From a checkpoint of a small transformer trained on Wikipedia.
Size: 20 layers, MLP 320 SwiGLU.
Architecture: RMSNorm before each block, rotary positions, untied embeddings.
Each number is 128 + 24 x the weight over its row's rms, rounded and kept within 0 to 255. Layers, rows and columns count from 0. The size above them is the row's rms in percent of the matrix's.

# layer 11 MLP gate, 320x128, rms 0.0817, rows 0-199, columns 96-127
size [107 100  98  93 110  94  97  97  98 108  95 100 107  88 115  99 107 100  96  98 101 102  96  98  96 100 100 112  96 102 101 105  90 102  91  91 110 111  96 104  94  91  89  98  95 105  92 104 100 104 116  90  99  99 102 109 101  97  90 102 101 107  82 103  99  96 108  97 105 103 106 104  94  97 103  89  95 102 101 109  97 110 101  90  97  86  88  96  96 100  93  98 104 107 111  94  93  88 109  85 100 104  94 104 100  92  91 100  99  91 104  94 101  94  83  95  96 109 113  85 102 102 122  89  97  92 103  99 118 111  97  95 100 101  96 115 109  97 106 100  78 102  99 113 110  97  88 111  90 114  98  94  97 100 102  89  97 108  93 116  88 110 116 104  98  95  92  99  94  98 102  97  99  94  94  88  91  94  95  94 104  97 103  92 118 109 106  95 110  98 107 103  96 100  95 103  95  96 107 104]
[[103 115 102 132 139 125 123 102  89 148 164  87 128 153 140 154 179 133 151 124 122 112 131 101 144 135 152  94 134 121 145 116]
 [143 147 124 103 130 102 181 128  75 113 158 142 140 169 103 132 118  87 134 173 142 103 136 121 167 159 145 139 140  99  95 114]
 [117  98 145  99  67 108 146 117 141 140 159 146  99 152 142 113 139 127 139 149 139 118 170 111 176 118 137 141 145  97 119 110]
 [131 122 111 133 172 140 114 113 173  92 144 118 141 123 107  91 140 132 123 141 113 107 143 131 144 108 138 154 158 123 192  97]
 [137  80 128  96 139 120 135 127  95 140 139 180 137 130 140 148 179  71 120 157 108 129  76 138 104 150 139 157 139 143 115 101]
 [160 102 135 106 116 116 111 101 119 154 142 140 102 124 102 122  95 128 146 144 142 140  64 152 129 100 107 136 151 150  80 123]
 [115 158 127 123  84 149 109 101 120 140 124 129 156 124 193 135 132 102 166 103 139 156 122 127 125 125 174 118 151 182 130 115]
 [123  85 138 138 118 103 116 114 115  68 130 121 144 168 117 148 126  99 134 161  90 114 134 102 129 151 127 146 125 174 111 116]
 [130 110  99 146 143 134 146 161 131 114 129 142  92 144 130 139 136 123 138 182 124 125  70 146 159 125 175 141 107 131 166  95]
 [127 145 138  84  99 164 152 106 141 118  91 134  84 188 165 148 130 119 217 130 137 116  66 122 133 145 169 147 137 182 141 155]
 [149 128 131 157 140 141 129 126 116 126 122  94 126 116 135 135 162 138 107 114 110 142  86 120 118 152 151 153 143 122 160 151]
 [146 108 105 107  54 132 180 128  95 118 148  93  77 107 170 125 153 101 150 167 126 111  83  92 134 128 136 153 128 179 124 102]
 [ 67 126  98 138 125  99 137 138 146 111 166  98  93 122  91 144 141 170 141 148 120 137 111  90 114 128 138 173 140 150 173 133]
 [119 114 131 107  69 110 119 144  56 124 103 104 101 156 141  90  93 126 112  98  57 163 134 101 133 133 176 119 144 156 171 161]
 [140 144 152  94 118 145 114  73 133  93 106  76 120 115 113 144 156 101 158  97 151 139 143 145 151 141  97  84 123 118 129 121]
 [ 98 101 139 157 119 108 150 117 122  94 119 131 132 156 112 126 143  96 120 121 132 162 131 140 117 134 184 159 145 135 119 163]
 [145 127 134 120 115 122 117  86 125  71 118 126 126 158  82 132 142 106 149 135 110 170 137 103 157 125  92  96 135  99 145 135]
 [140 134  95 107 142  81 151 122 107  98 115 106 150 143 145 143 134  74 198 111  93 107 151 142 155 140 134 150 118 137 156 157]
 [144 138 175 157 103 132 126 134 117 130 140 155  64 158 168 115 175 110 161 156 100 165 124 125 136 140 154 178 165 138 121 167]
 [118  76 124 142 127 132 108 112 116 110  95 160 131 112 126 101 132 126  85 173 104 173 115 111  92 113 117 109 134  97 133 120]
 [108 188 147 136  94 168 121 149 152 151 116  94  90 130 141 123 138 129 131 115 109 166 120 144 129 178 126 107 119 123 147  85]
 [134 117 139 175  88 149 140 122 159 158 137 127 120 121 150 128 153 125  98 164  94 128 166 184 151 119 120 104 173 155 109 117]
 [116 164  82  94 137 179 154 121 118 138  95 122 122 104  92 159 168 122 152 109 152 133 123  83 135  93 151 137 128 154 162 121]
 [101 133 107 160 107 111 138 149 126 127 121 115  90 147 120 100 116  90 120 145 147 103 117 126 150 116 191 120 155 174 158 156]
 [169 151 146 103 130 149 112 130 121 111 111 162 112  93 140 135 118  92 134 164 128 141 170  88 139 104 189 114 151  95 137 116]
 [142 109 144 122 107 151 128 121 127 132 127 119 126 120  71 155 140 103  82 125 101  95 112  89 135 115 127  98 168 145 123 137]
 [ 78  98 136 113  95 142 143 105 142 126  82 133 118 117 175 126 159 143  89 134  79 148 143 101 125 101 128 158 135 149 148 143]
 [ 96  78 133 108 105 147 114  78 143 112  81 122  87 135 168  97 153 122 118 122  67 116 138 129 144 143 121 151 119 131  98 154]
 [ 96 126  88 108 106 115 125 145 107 115 117 135 142  94 128 143  92  95 123 144 117 138 127 117 145 152 134 162 141 132 145 109]
 [118 142 144 146 142 131 138 136  90 124 104 127 105 141 167 113 128 117 144 114 165 118 155 122 140 123  89 161 149 146  73 134]
 [137 119 114 157 133 144 142 127 108 125 127 119 150 134 116 102 130 165 170 125 140 142  98 140 134 128  91  94 182 105 121 112]
 [ 95 152 102  99 134 150 158  98 109  82  75 114 117 132 132 124 103 139 111 149 175 129  97 103 121 106 155 124 136 121 182 144]
 [126 122 148 135 120 128 147 114 116 114  85 139  97 106 159  97 121 105 152 127  97 200  88 134 127 133  98 120 128 137 133 150]
 [161 151 144 135 128 142 108 105 156 138 108 107 157 150 111 148 127 173 162 148 123 110 107 127 115 181 143 167 188 130 108 101]
 [124 158 131 132 117 169 126 171 193 129 109 147 159 113 111 116 143 124  92 149 181 121 115  99 111  72 125 105 142 130  98  77]
 [109 134 120  93 141 167 146 159  90 132 172 130 126 154 133 113 119 132 104 152 161 135 128 107  92 141  83 131 123 114 135 124]
 [106  69 149 103 106 146 110 112 120 153 153 135 140 173 156 189 119 144 101 126 135 123  77 102 132 154 110 126 105  85 138 114]
 [130 125 135 154 104 183 104 120 125 107  82 117 114 137 126 104 165 149 126 172 108 135 119  96 137 135 118 169 140 172 131 129]
 [148 111 149 116 125 124 150 108  91 123 159  94  81 109 114 159 124  99 124 157  92 128 161 130 126 124 118 120  94 158 134 130]
 [142 139 136 104 110 131 153 118 103 131 127 158 162 136 148  94 180 120 154 114  89 158 133 121 138  97 116 146 164 144 148 139]
 [173 134 130 137 119 106 126  81 146 106 163 102  92 121 120  84 156 123 123 104  89  66 142 121 149 155 121 107 154 133 144  86]
 [131 112 126  97 144 158 155  85 128  86 145  80 140 135  94 139 152 140 136 101  89 173 114  42 144  93 116 150 130 121 133 130]
 [121 122 129 131 186 137 156 140 144 143 141 131 142 122 120 127 145  82 116  80 100 134 134 113 115 165 108  99  91 147 129 150]
 [ 80 130 110 167 109 133 136 155 180 141 144 103 119 110 153 115 139 126 123 122 158 142 116 146 109 108 127 121 122 133 148 144]
 [105 109 125 122  95 121 176 158 127 111 141  88 124  78 112 130 144 113  65 163 114 110 135 120 118 145  96 197 118 153 128 140]
 [106 109 120 158 109 136 109 125 156 129 113 140 132 143 119 100 129 165 125 130 144 117  83 158 111 170 172 141 171 114 167 149]
 [121 128 127 122  97  98 109 143 121 131  84 104 161 130 112 113 109 122 130 138 107 146  73 107 104 154 146 115 127 135 178 133]
 [112 103 163 130 151 140 149  97 118 108 167 130 111  95 120 135 139 117 135 130 131 189 138 154 131 121 125 106 136 133 123 108]
 [135 146 107 105 122 140 175  58 116 117  97 167 122 125 150 135 150 106 124 112 134 133 164 125 112 104 131 107 126 113 121  66]
 [118 146 184 170 141 201 118 139 115 127 115 134 107 150 130 129 113 110 138 115 134 111 113 114 106  92 158 132 125 131 131  83]
 [134 112 170 153 102 117 140 106 133 103 122 146 100 147 156 103 147 102 128 180  98 145 137 150 134 149 125 154 138 142 109 153]
 [ 94 140 111 155 161 164 130 132 130 140 139 114 132  90 111 140 106 142 135 132 132 156 120 168  97 150 121 111 147 155 127 117]
 [147 143 129 150 128 184 130 126 156 118 166 146 131  86 160 133 111 126 131 159 129 127  89 113 122 129 125 123 151 129 154  67]
 [154 117 101 120 116 138  93 132 123 125 134 139 155 167 152 147 116  90 150 128 137  87 148 155 103 137 157 117 136 110 102  75]
 [145 104 152 114  90 115 107  93 135  80 125 155 137 123 201 138  93  78 122 105 122 135 188 121 128  90 134 109 119 102 158 116]
 [123 140  95 123  94 140 141 112 125 144 152 156  96 117  96 126 128 138 135 168 142 125 131 128  90 123 118 137 116 125 125  99]
 [172 103 142 114  99  87 165 144 110  92 146 141 109 108 103 130 103 139 171 152 110 160 120 140 152 136 131 128 145 110 119 113]
 [117 195 118  81  99 122 139  89 170 119 122 128  95 154 171 138 115 162 146 103 131 126 107 129 174 148 151 141 136 136 169 117]
 [ 76 111 125 118  92  88 151 137 112 100 130 136 116 113 110 110 127  94 159 110 158 142 136 132 146  91  86 118 144 153 152 132]
 [102  76 122 181 151 172 207 166 164 173 167 127 162 107 153 140 112 133 129 106 132 126 103  99 146  99 125 165 118 174 143 131]
 [ 99 123 146 165 110 124 154 154 144 152 144  93 116 141 151 129  68 139 130 160 135 140 154 183  88 167 139 123 115 143 119 116]
 [115 186 149 144 153  93 126 138 132 123 166 155 113 150 115 117 124  97 139 111 160  79 127 159 172 118 109 111 199 111 123 173]
 [140 136 117 129 121  92 163 126 150 130 134  78 102 109 115 144 157  78 117 126 123 142 127 115 155 120 187 127 132 139 155 125]
 [135 117 142 162  93  89 152 119 131 103 147 127 134 126 162  98 143  80 131 119 124 119 107 116 169 152 141 182 131 133 152 110]
 [ 97 113 150 120 159 126 164 140 128  44 134 142  95 119 156 143 159 107 125 125  95 151 115 128 126 175 119 101 124 107 137 126]
 [124 140  68 167 136 122 122 119 149 101  86 143 134 120 116 117 189 184 128 134 131 151 120 133 102 108 109 162 141 152 153 120]
 [156 141 139 117 136 143 110 166 119  82  78 116 116 132 135 101 127 117 125 115 120 146 108 115 106 111 112 119 110 119 126 122]
 [ 82  86 161 131 116 153 129 149 163 132 135 171  95 132 143 101 115 101 138 145 143 146 137 147  74 117 132 121 133 164 129 160]
 [173 109 139 114 115 153 135 138 122 114 149 114 116  71  94 195 187 144 140 115  84 116 118 117 156 147 119 161 106 150 124 166]
 [114 121 118 164 110 106 125  79 107  93 106 179 143 132 147 121 228 162 143 102 140 132 120 112  90 115 133 149 114 124 130 143]
 [ 80 165  94 133 167 123  76 119 158 123 126 150 145 130 155 124 154 113 109 125 123 135  93 146 125 112 124 151 109 138 153 101]
 [146 115 143 117 122  93  89 110 142 150 160 101 174 167 134 165 104 100 132 126 106 111 118 144 157 110 115 104 176 120 165 155]
 [117 161 140 128 142 131 166 107 151 136 152  97 130 132 129 134  83 102 152 110 159  95 130 133 149 102 158  92 184 145  97 155]
 [159  82 114 111 124 103 101 120 136 122 157 116 154 137 105 112 150 112  85 104 141 142  82 113 148  54 117 152 155 133 125 179]
 [113 142  84 125 131 153 114 143  98 136  75 100 136  95 126 117 100 157 122 125 150 118 124  83 177 115 127 146 119 110 104  98]
 [ 91 136 102  88 116  79 114 167 105 104 148 167 124 110 136 141 148 158 136 128 126 160 173 119 147 130 125 193 124 117 137 130]
 [148 180  99 158 142  80 130 109 109  99 121 138 121  98 127 142 146 110  93 134 104 130 149 107  78 140 144 114 105 146  99  95]
 [143 137 112 108 157 122 109  97 116  64 102 108 113 145 120 134 148 133 157 107 122 121 135 136 129 132 108 105 129 106 153 158]
 [158 108 117 109 136 108 127 120 111 135 135 138 133 139 155 117 119 145  99 113 117 120 115 115 188 140 110 120 154  92 165 123]
 [155 155 167 110 157 124 161 174  95 122 166 118 150 102  94 123 117 138 107 125 168 170 122 106 137 107 123 146 147 146 140 141]
 [119 126 101 135 116 130 127  97 179 126 121  87 146 111 153 130 152 121 135 178  77 167 134 124 134 118 136 119 136 145 146  91]
 [101 100 142 158 118 120 136 151 157 146 133 141 139 126 159 153 106 114 123 147 147 135 148 129 125 121 151  96 116 158 153 133]
 [ 94 144 104 119 136 143 125  99 162 104 124 106  73 119 106 127 113 179 111  96  91 155  87 110 144  98 103 119 112 116 164 138]
 [133 117 120  88 113 121 134 146 135 164  86 121 140 131 134 165 134 135 150 161 109 116 180 120 126 120 108 142 139 120  71 136]
 [104 130 130 118  94 126 159  94 133 139 138 140 122 113 141 151 120 112 127 178 105 110 106 128 122 120 115 101 140 111 138 136]
 [144 124 135 130 127 138 132  93 125 117 106 109 134 105 203 128 136 120 104 110  80 147 148 102 120  63 124 130  89 131 128  78]
 [106 171 135  79 136 114 183  56  97 114 141 146 127 113  98 160 146 121 147 165 167 114  83 131 125 143 169 132 130 124 108 116]
 [154 111 123 154 164 187 129 125 152 124  98 127 101 154 148 151 121 145 136 135 123 150 123 144 138 152 137 144 138 113 134  88]
 [ 98  76 140 124 118 154  71  68 149 129 116 112 133 171  94 108 161 119 170 136 148 105 166 106  85  77 126 135 138 150 162 148]
 [107 108 133 168 108 183 103 146 112 144 138 100 116 105 148 133 145 124 127 139 117 140 130 175 134 168 119 148 146 120  98  90]
 [112 153 107 110 108 100 161 120 104 115 115 107 100  76 109 124 124 158 113 139 125 144  89 150  97 105 152 139 127 127 142 115]
 [122 128 158 122 103 156 138 128 117 133 141 109 161 154 116 173 112 122  92  84 128 134 120 120 135  71 112  96 153 100  87 115]
 [112 139 126 143  87  69 139 120 125 110 119 154 125 127 178 145 136  85 131 126 135 134 147 119 112 155 154 148 114 156 176 121]
 [122 106 142 139 118 155 103 127 112 114 179 125 157 146 122 117 119 113 143 186 117 108  97 136 151  85 137  94 115 165 155 159]
 [ 82 103 153 100 138 108 159 150 102  84 155 153 121 140 132 152 166 133 172 124 123  85 139 127 128  99 135 140 126 110 115 120]
 [120 120 120 109  77 108 129  95 127 129 109 137 101  77 120 167 193 167 112 119 130 136 143  54 135 116  63 119 156 128 133 118]
 [103  73 130 111 165 110 129 160 148 102 175 156 128 184  86 151 182 129 117 100 122 140 173 130 142 121  93 117 129 113 108 139]
 [153 129 117 150 127 126 142 142 110 139 145  89 116 189 122 114  86 120 140  91 141 154 113 105 106 146 119 116 192 131 146 167]
 [118 108 125 113  91 153 137  95 137 122 110 126 131 144 171 114 120 121 159 161 132 108 119 131 134 132 135  82 117 166 143 150]
 [159 122 151 150 124 148 150 126 149  93 139 150 156 113 134 147 144 180  90 102 157 118  90 112 115 124 111 154 109  96 153 100]
 [138 141 133 147 166 103 133 146 133 113  88 130 130 143 128 113  92 139 131 153 136 114 141 118 157 128 160 135 160 179 139 121]
 [133 140 113  80 116 234  94 114 132 124 120 129  97 121 161 145 138 126 122 114 128 100 130  98 121 114 156 173 125 128 186 132]
 [163 111 135 176 106 134 114 137 155 120 145  97 149 186 188 105 102  98 117 178 137 133 127 160 169 180 119 118 146 103 134  78]
 [103 104 134 134  76 103 122 139 113 164 131 157 102 146 135  93 109 150 154 136 135 116 108 111 125 113 133 107 158  95 117 151]
 [147 165 148 148 160 125 114  75 158 133 139 114 131 146 139 119 131 118  76 118  79 167 130 131 129 132 138 107 147 143 160 131]
 [187 106 167 117 105 126 157 146 117 131 139 135  91 130 149 149 164 143 181 119 118 114 177 127 144 120 117 141  99 126 132 126]
 [172 107 131 193 113 126 144 153 138 126 110 121 111 104 112 148 157 122 124 134 123 152 156 112 161  80 113 136 148 120 136 111]
 [126 104 120 132 161 132 115 139 163 150 100  99 124 120  99 123 128 137 135 140  99 125  56 133 138 118  93 105 136 125  94 158]
 [119 115 104 132 121 150 125  87  87 127 128 117 104  82 160  82 126 159 128 125 148  57 160 128 151 135 157 124 109 168 148 142]
 [105  78 133 109 141 150 137 101 101 113 131 116  85 115 108 106 141 146 156 128 153 122 143 129 152  89 151 133 168 187 116 144]
 [126 109 130 136 105 148 122  95 132 115 123 103  76 117 127  84 175  99 159 125 145 147 108 154 129 104 109 118 136 113  62 134]
 [122 150 132 128 112  84 208 130 116  84 137 163 127 159 116 112 141 104 154 143 121 119 165 113 117 145 130 145  91 118 161 153]
 [106 113 131 114 135 132 158 133 141 149 149  57 117 119 147 109 134  74 152 160 121 145 170 125 109 121 135 110 144 125 150 126]
 [120  97 126 143  74 160 173 149 156 128 126 121 146 103 131 150 142 130 117 113 170 117 129  93 122 142 100 144 180  90 108 104]
 [100 127 107 118 137 127 125 127 176 131  92 126 138 159 165 141 111 159 171  93 127 128  95 107  92 107  66 131 110 117 116 136]
 [121 123 111 140 156 131 110 106 137 138 122 109 126 131 155 158 155 114 166 124 140 109 134 113 111 138 138 141 119 146 138 125]
 [133 157 134 122 103 139 115 139 160 151  98  91 173 145 123 167 159 131 138 168 106 142 126  96 114  95 145 126 108 154 129 115]
 [126 145 127 151 135  93 162 163 110 132 138 141  96  73 106 112 148 121 129 126 105 137 138 124 128 127 122 111 118 126 153  96]
 [112 118 118 110  82  99 146 109 148 130 157 132 127 119 150 143 144 171 189 121 136 110 131  72 127 126 134 174 143 162 164 122]
 [132 129  89 127 130 128 135 105 143  95  97 166 109 111 112 125 144 131 137 128 129  97 122 117 120 146 134 120 125 114 123  99]
 [105 101 119 128 117 110 120 116 138 113  94 142 130 101 139 106 174 124 173 136 106 141 165 141 147 138 117 128 124 101 111 123]
 [138  61 114 122 182 146 124 122 135 119 131 128 145 152 111 107 119  98 150 171 146 116 120 143 112 115 161 115 111 185  95 137]
 [ 93 107 151 132 123  87 139 133 131 118 160 128 112 145 139 136 177 106  91 126 137 135  72 111 133 111 130 143 154 128 157 143]
 [121 138 122 101 164 131 112 130 168 135 125 116 126 134 119 126 184 125 145 141 157 127 100 104 119 113  88 120 123 121 108 118]
 [107 104 145 154 115 123 128  86 153 143  93 107 109 134 147 128 145  97 120 124 109 121 133 100 118 148 157 181 148 185 136 161]
 [ 93 130 150 146 126  89 118 137 101  58 167 126 106 111 115  87 153  96 150 111  84 126 140  94 113 108  81 127 137  80 142 160]
 [139 140 119 136 101  92 101 135 111  75 136 170  97 130 149 112 155 122 148 116 142 117 136 104 111 121 157 114 131  93 188 176]
 [166 120 191 115 124 109 159  84 117 117 189 111 140  96 124 126 110 128 158 117 137 139  88 135 171 122 107 107 138 167  93 174]
 [112 141 169 149 106 123 136 146 162 101 119 133 117 147 191  95 130  95 121 160 131 123 160 127 120 126 149 122 144 102 142 136]
 [165 129 146 137  82 123 122 108 102 102 128 124 135 115 123 125 132 152 165 134 134 130 117  72 110 102 112 110 194 143 135 101]
 [144 102 137 126 111 178  98 132 117 128  81 158 135 130 100 137 125 106  99 147 117 178 125  81 142 122 138  86 118 151 125 152]
 [132 108 123 147 144  98  88 113 105 170 117 111 144 136 137 162 123 136 125 147 120 112  99 133 122 127 184 129 125 156 112 110]
 [113 129 115 169  92 143 120 135 116  95 122 108 129 161 165 126 161 116 148 196 113 156  95 160 115 140 181 145 140 156 129 135]
 [112  93 127 123 114 140  95  98  63 136 135 139  71 119 129 153 139 123 148 120 113 117 136 124  94  92  91 135 132  94 135 125]
 [123 141 103 152 149 142 157 135 126 123  79  85 110 105  73 145 129 136 128 125 165 152 110 147 110 154 114  99 106 124 148 118]
 [162 114 126 135 137 172 144 141 120 124 100 134 111 157 124 119 114 106 122 169 110 121 113  82 141 145 136  99 179 128 116 138]
 [ 95 106  74 134 123 114 154 117 135  81 121 124 128 131 154 134 162  85  91  84 107 141 162 109 101  72 138 123 131 121 116 172]
 [155 112 130 122 163 124 133 118  98 130 109  58 129 131 138  90  80  95 134 145 142 116 102 140 132 133 145 163 109 107 130 129]
 [ 64 128 119 107 153  94 166 112 128 162 118 104 112 132 114 102 130  70 137 192 100 114 142 137 122 101 130 142 167 157 120 107]
 [127 152 123 153 154  92  93  97 142  85 166 127  85 105 116 111 144  90 147 116  71 181 138 173 140 145 142 135 131 115 131  73]
 [120 141 127 175 140 129 103 148 133 112 125 155  89 118 102 155 127 170 143 121  79 123 169 134 148 105 119 152 146 129 144 131]
 [ 99 156 156 131 123 145  90 141 133 105 144 105 135 136 152 113 137 144 134 152 110 128  93 112  92 110 126 147 123 171 146  73]
 [153 108 118 127 122 115 121  85 130  77 153 153 130 116 142 121 135 156 140 100 114 106 132 110 139 167 160 127 118 117 100 115]
 [128 131 121  92 132 139 123  76 113 131  92 141 168 150 118 129 143 148 148 167 148 116 105  90 150 149 127 152 163 104 114 132]
 [141 152 127 117 141  95 119 106 102 118 169 114  99 143  88 145 149  92 151 102 102 132  89 129 181 135 100 132 127 101 129 131]
 [155 169 143 114 107 117 119 111 131 163  96 147 126 107  90  97 144 130 130 124 145 122 130 108 152 131 141 158 165 148 175  98]
 [ 43 135 131 123 126 143 129 154 113 124 140 153 129 159 150 152 139 106  90 134 137 139 109 109 135 175 107 107 101 163 149 109]
 [131 121 118 114 140  89 179 145 126  90 135 121  93  84 138 120 151 156 171 151 154 148 120 139 160  87 145 160 176 145 131 138]
 [154 139  91 140 124  98 122 101 118 130 131 112 110  97 141 156 133 119 119 137 110 117 134 106 142 122 145 154 109  81 140 192]
 [172 144 137 155 126 104 109  91 163 130  72 105  87 116 118 151  95 129 122 103 106 149  68 109 135 120 115  95 124 151 152 164]
 [156 127 207 115 139 155 137 119  73  65 124 120  81 130 126 137 126 144 160 163 120 102 152 173 101 149 129 110 162 135 135 104]
 [149 121 131 135  92 114 163 102 110 103 109 105 155 166 134 138 130 129 103 142 145 179  99  88  85 130 134 122 108 135 127 129]
 [102 129  98  83 141 149 128  90 150 118  90 139 125 125 116 136 154 157 155 155 137 154  82  81 127 103 153 111 132 119 124 114]
 [122 140 132 141 112 108 133 136 136 124 122 128  74 170 111 165 122 141 127 129  94 156 161  90 109 120 184 139 158 120 120 104]
 [180  97 131 140 115 167 131 109 121 151 138 118 136 143 164 154 137 112  97 161 102 124 100 109 122 134 126 100 147 132 135  89]
 [144 124 165 104  66 112 120  86 133 107 102 125 149 146 130 132 131 116 107 128  97  87  95 149 131 132 121  88 124 114 161 170]
 [102 109 118 136  76 114 144 163 123 121 123 114  92 128 128 125 141 163 106 134 133 124 139  88 116 168 118 137 169 110 129 115]
 [ 72 122 135 106 109 119 153 102  94 137 127 101 148  81 116 145 174 136 129 102  98 123 142  90 145 114 111 138 117 112 163 114]
 [151 168 132 144 124 149 147 124 115 145 106 154 109 144 150 145 177 140 158 163 136 152  77 130 114 143 173 159 130 107 116  96]
 [134 139 113  93 153 126 153 127 150  94 116 136 124 151 177 140 148  94  85 130 105 158 147 168 125 110 144  97 153 124 106 150]
 [110  82 139 144 133  95 152 102  97 117 126 164  93  88 101 140 156 171 136 150 122 142 123 159 118 127 159 112  96 100 107 159]
 [115  73 151 163 115 155 124 108 127 141 120 107  86 126 152 124 132 126 147 152 144 139 163 150 125 138  72 110 106 111 128 144]
 [153 153 105 124  99  89 161  91  88 125 135 137 119  97 134 141 158  88 130  97 157 140 107  98 134 149 130 127 151  88 103 146]
 [128 124 139 187  85 132 152 168 137 113 130 120 148 110 156 140 132 115 130 144 124 182 104 128 130 119  90 134 155 137 101  77]
 [123  81 137  95 100 115  90 126  92 129 138 147 123 148 162 149 132 127 101 135 132 144 117 121 133 166 121 140 123 119 156 120]
 [105 151  90 134  96 120  94  76 134 128 144 129 132 161 122 118 131 182 140 116 127 124 138 113 137 131 140 128 156 141 136  86]
 [127 139 119  94 127 149 133 149 132  57 133 116 122 127 144 160 135 120 132 144 145  65 169 100 129 139 149 151 151 147 132 101]
 [106  94 135 129 119 146 103  88  79 142 153 153 143 165 212 131 154  75 110 109 119 123 115 108 119  93 122 111 150 126  90  91]
 [121 133 143 149 111 131 121 109 157 132 114 139  89 113 115 135 166 153 133 111  91 158 137 103  99 130  96 160 185 127 118 145]
 [140 136 129 136 116  89 121 157 143 100 133 118 101 102 158  98 178  88 130 124  70 175 152 113 123 124 144 120 134 176 161 141]
 [ 98 124 114 182 125 135 152 127 123  88 126 110  91 127 171 163 154 143 118 155 106 142 136 121  83  77  97 154 148 131 152 107]
 [110 141 124  91 149 131 153  80 100 105 136 132 121 101  95 126 150 107 161 153 113 128 142 115 181 122 135 144 183 102 103 131]
 [ 93 137 150 136 176 120 139 110 126 118 103 150 130 120 127 143 133 124 103 149 141 142 128 137 141 175 159 102 112 100 144 122]
 [ 97  87  90 128 134  78 121 154 122 127 105  99  83 117 109  83 131  99 124 120 106 173  65 128 144 139 118 114 138 149 146  98]
 [149 117 137 135  94  82 116 118 110 138 120 160 138 130 132  76 107 110 114 122 156  89 146 127 121 114 120  87 110 121 163  89]
 [102 133 139  77 139  97 136  82  98 145 166 120 136 131 104 146 141 150 123 123 129 131 156 126 141 134 133 137 141 106 122 178]
 [ 93  92  78  95 106 114 126 121 120 117 116 131 140 122 134 114 132 136  86 154  81 140 115 120  88  99 111 119 149 135  95 127]
 [193 146 103 102 143 148 144  94 173 106  91 111 135 120  97 190 142 139 139 137 147 164 138  87 143 103 133 111 157 122 141 114]
 [102 116 141 163 127 120 126 116 115 127 146 116 159 143 192 110 121 117 195 111 115 114 162 108 138 109 190 112 110 161 167 135]
 [121 120 127 152 118 175 104 123 137 145 146 150 106 159 114 101 140 166 175 125 164 166 121 128 119 114 111 138 150 141  91 143]
 [104 116 128 129  77 164 110 136  87 166 121 137 119 160 150 149 125 121 131 168 124 119 159  63 125 123 136 132 129 114 152 131]
 [ 99 126 182 160 131 126 128 141 114 109 126 113 149 160 174 161 112 157 125 169 137 134 129 143 113 142 184 169 135 126 125  90]
 [134 133 119 102 120 138 112  85 115 124 103 121 119 128 130 127 122 114 124 187 110 138 119 100 114 149 160 136 118 151 148 111]
 [146 162 123 102 128 102 135 139 155  96 145 101 183 128 153 116 122 138 147 161 182 126 152  88 101 149 142 132 116 128 122  94]
 [ 74 109 124 143 136 141 178 141 147 134 168 130 150 124 130 137 160 148 120  91 166  66 123 142 156 124 118 112 104 139 142 126]
 [134 108 142 131 151 134 114 124 130 132 130 127 128  87 133 172 132 122 145 131 121 118  73 157 140 140  91 123 151 110  82 101]
 [102 132 136 145 102 162 135 112 194 149 120 102 108 112 134 131 140 123 139 164 131 142 123 128 125 107 134 139 133 217 126 118]
 [104 145 103 137  97 137 136 137 153 154 109  81 102 122 121 101 113 103 172 128 174 118 103 141 115 123 141 130 158 167 128 183]
 [134 126  96  88  98  76 140  75 106 117 123 121 107 150 161 123 154 129 118 130 126 137 158  92 171 126 153 136 182 115 117 119]
 [115 101 114 176 122  88 120  83 133 119 141 109 125 153 141 134 118 118 133 119 116 150 139  57 100 118 123 146 127 177  77 110]
 [138 125 116 123  65 111 161  99 145  91 152  84 155 157 152 133 132 120 127 138 104 142 149 123 143  81 133 118 152 130 153 143]
 [149 169 154 167 139 152  99  99 139 113 126 163  89  86 176 132 149 145  86 126 130 120  80 123 146 141 116 119 121 134 118 140]
 [ 94 116 161 117 129 190 104 102 131 128 144  92 139 107 167 128 153 141 105 125 101 139 115 140 120 139 160 130 134 137 135  78]
 [118 162  92 145 128 132 119 148 164 117 134 149 172 122 173 152 154  98 120 178 162 161 106 111 137 108 171 139 171 107 135 108]
 [137 130 110 121 105 153 102 111 100 132  92 143 124 175 162 105 123 154 134 141 171 145 113 123 123 168 133 125  74 170 132 127]
 [101  97 104 164 117 136 136 117 134  65 159 163 126 121 201 129 166 137 125 134 129 105 114  93  98 144 115 163 112 102 132 133]
 [126 130 156 120 117 147 143  97 157 162 135 121 169  82 150 153 152 131 137 118 145 115 117  88 142 122  85 137 179 171 132 134]
 [119 101 149 125  95 125 137 137 100 106 138 133 100 117  81 105 174 107 132 165 140 102 142 132 117 156 126 164 127 146 168 128]
 [125 117 131  98  93 135 127 115 107 128 154 110 122 138 176 121 141 137 165 158 182 116 153 132 111 130 134 135 144 141 141 133]
 [134 119 116 135 136 160 124 136 113 103 164 138  76 102  99  86 147 102 129 155 144 155 111 107 146 194 139 181 131 101 120 132]]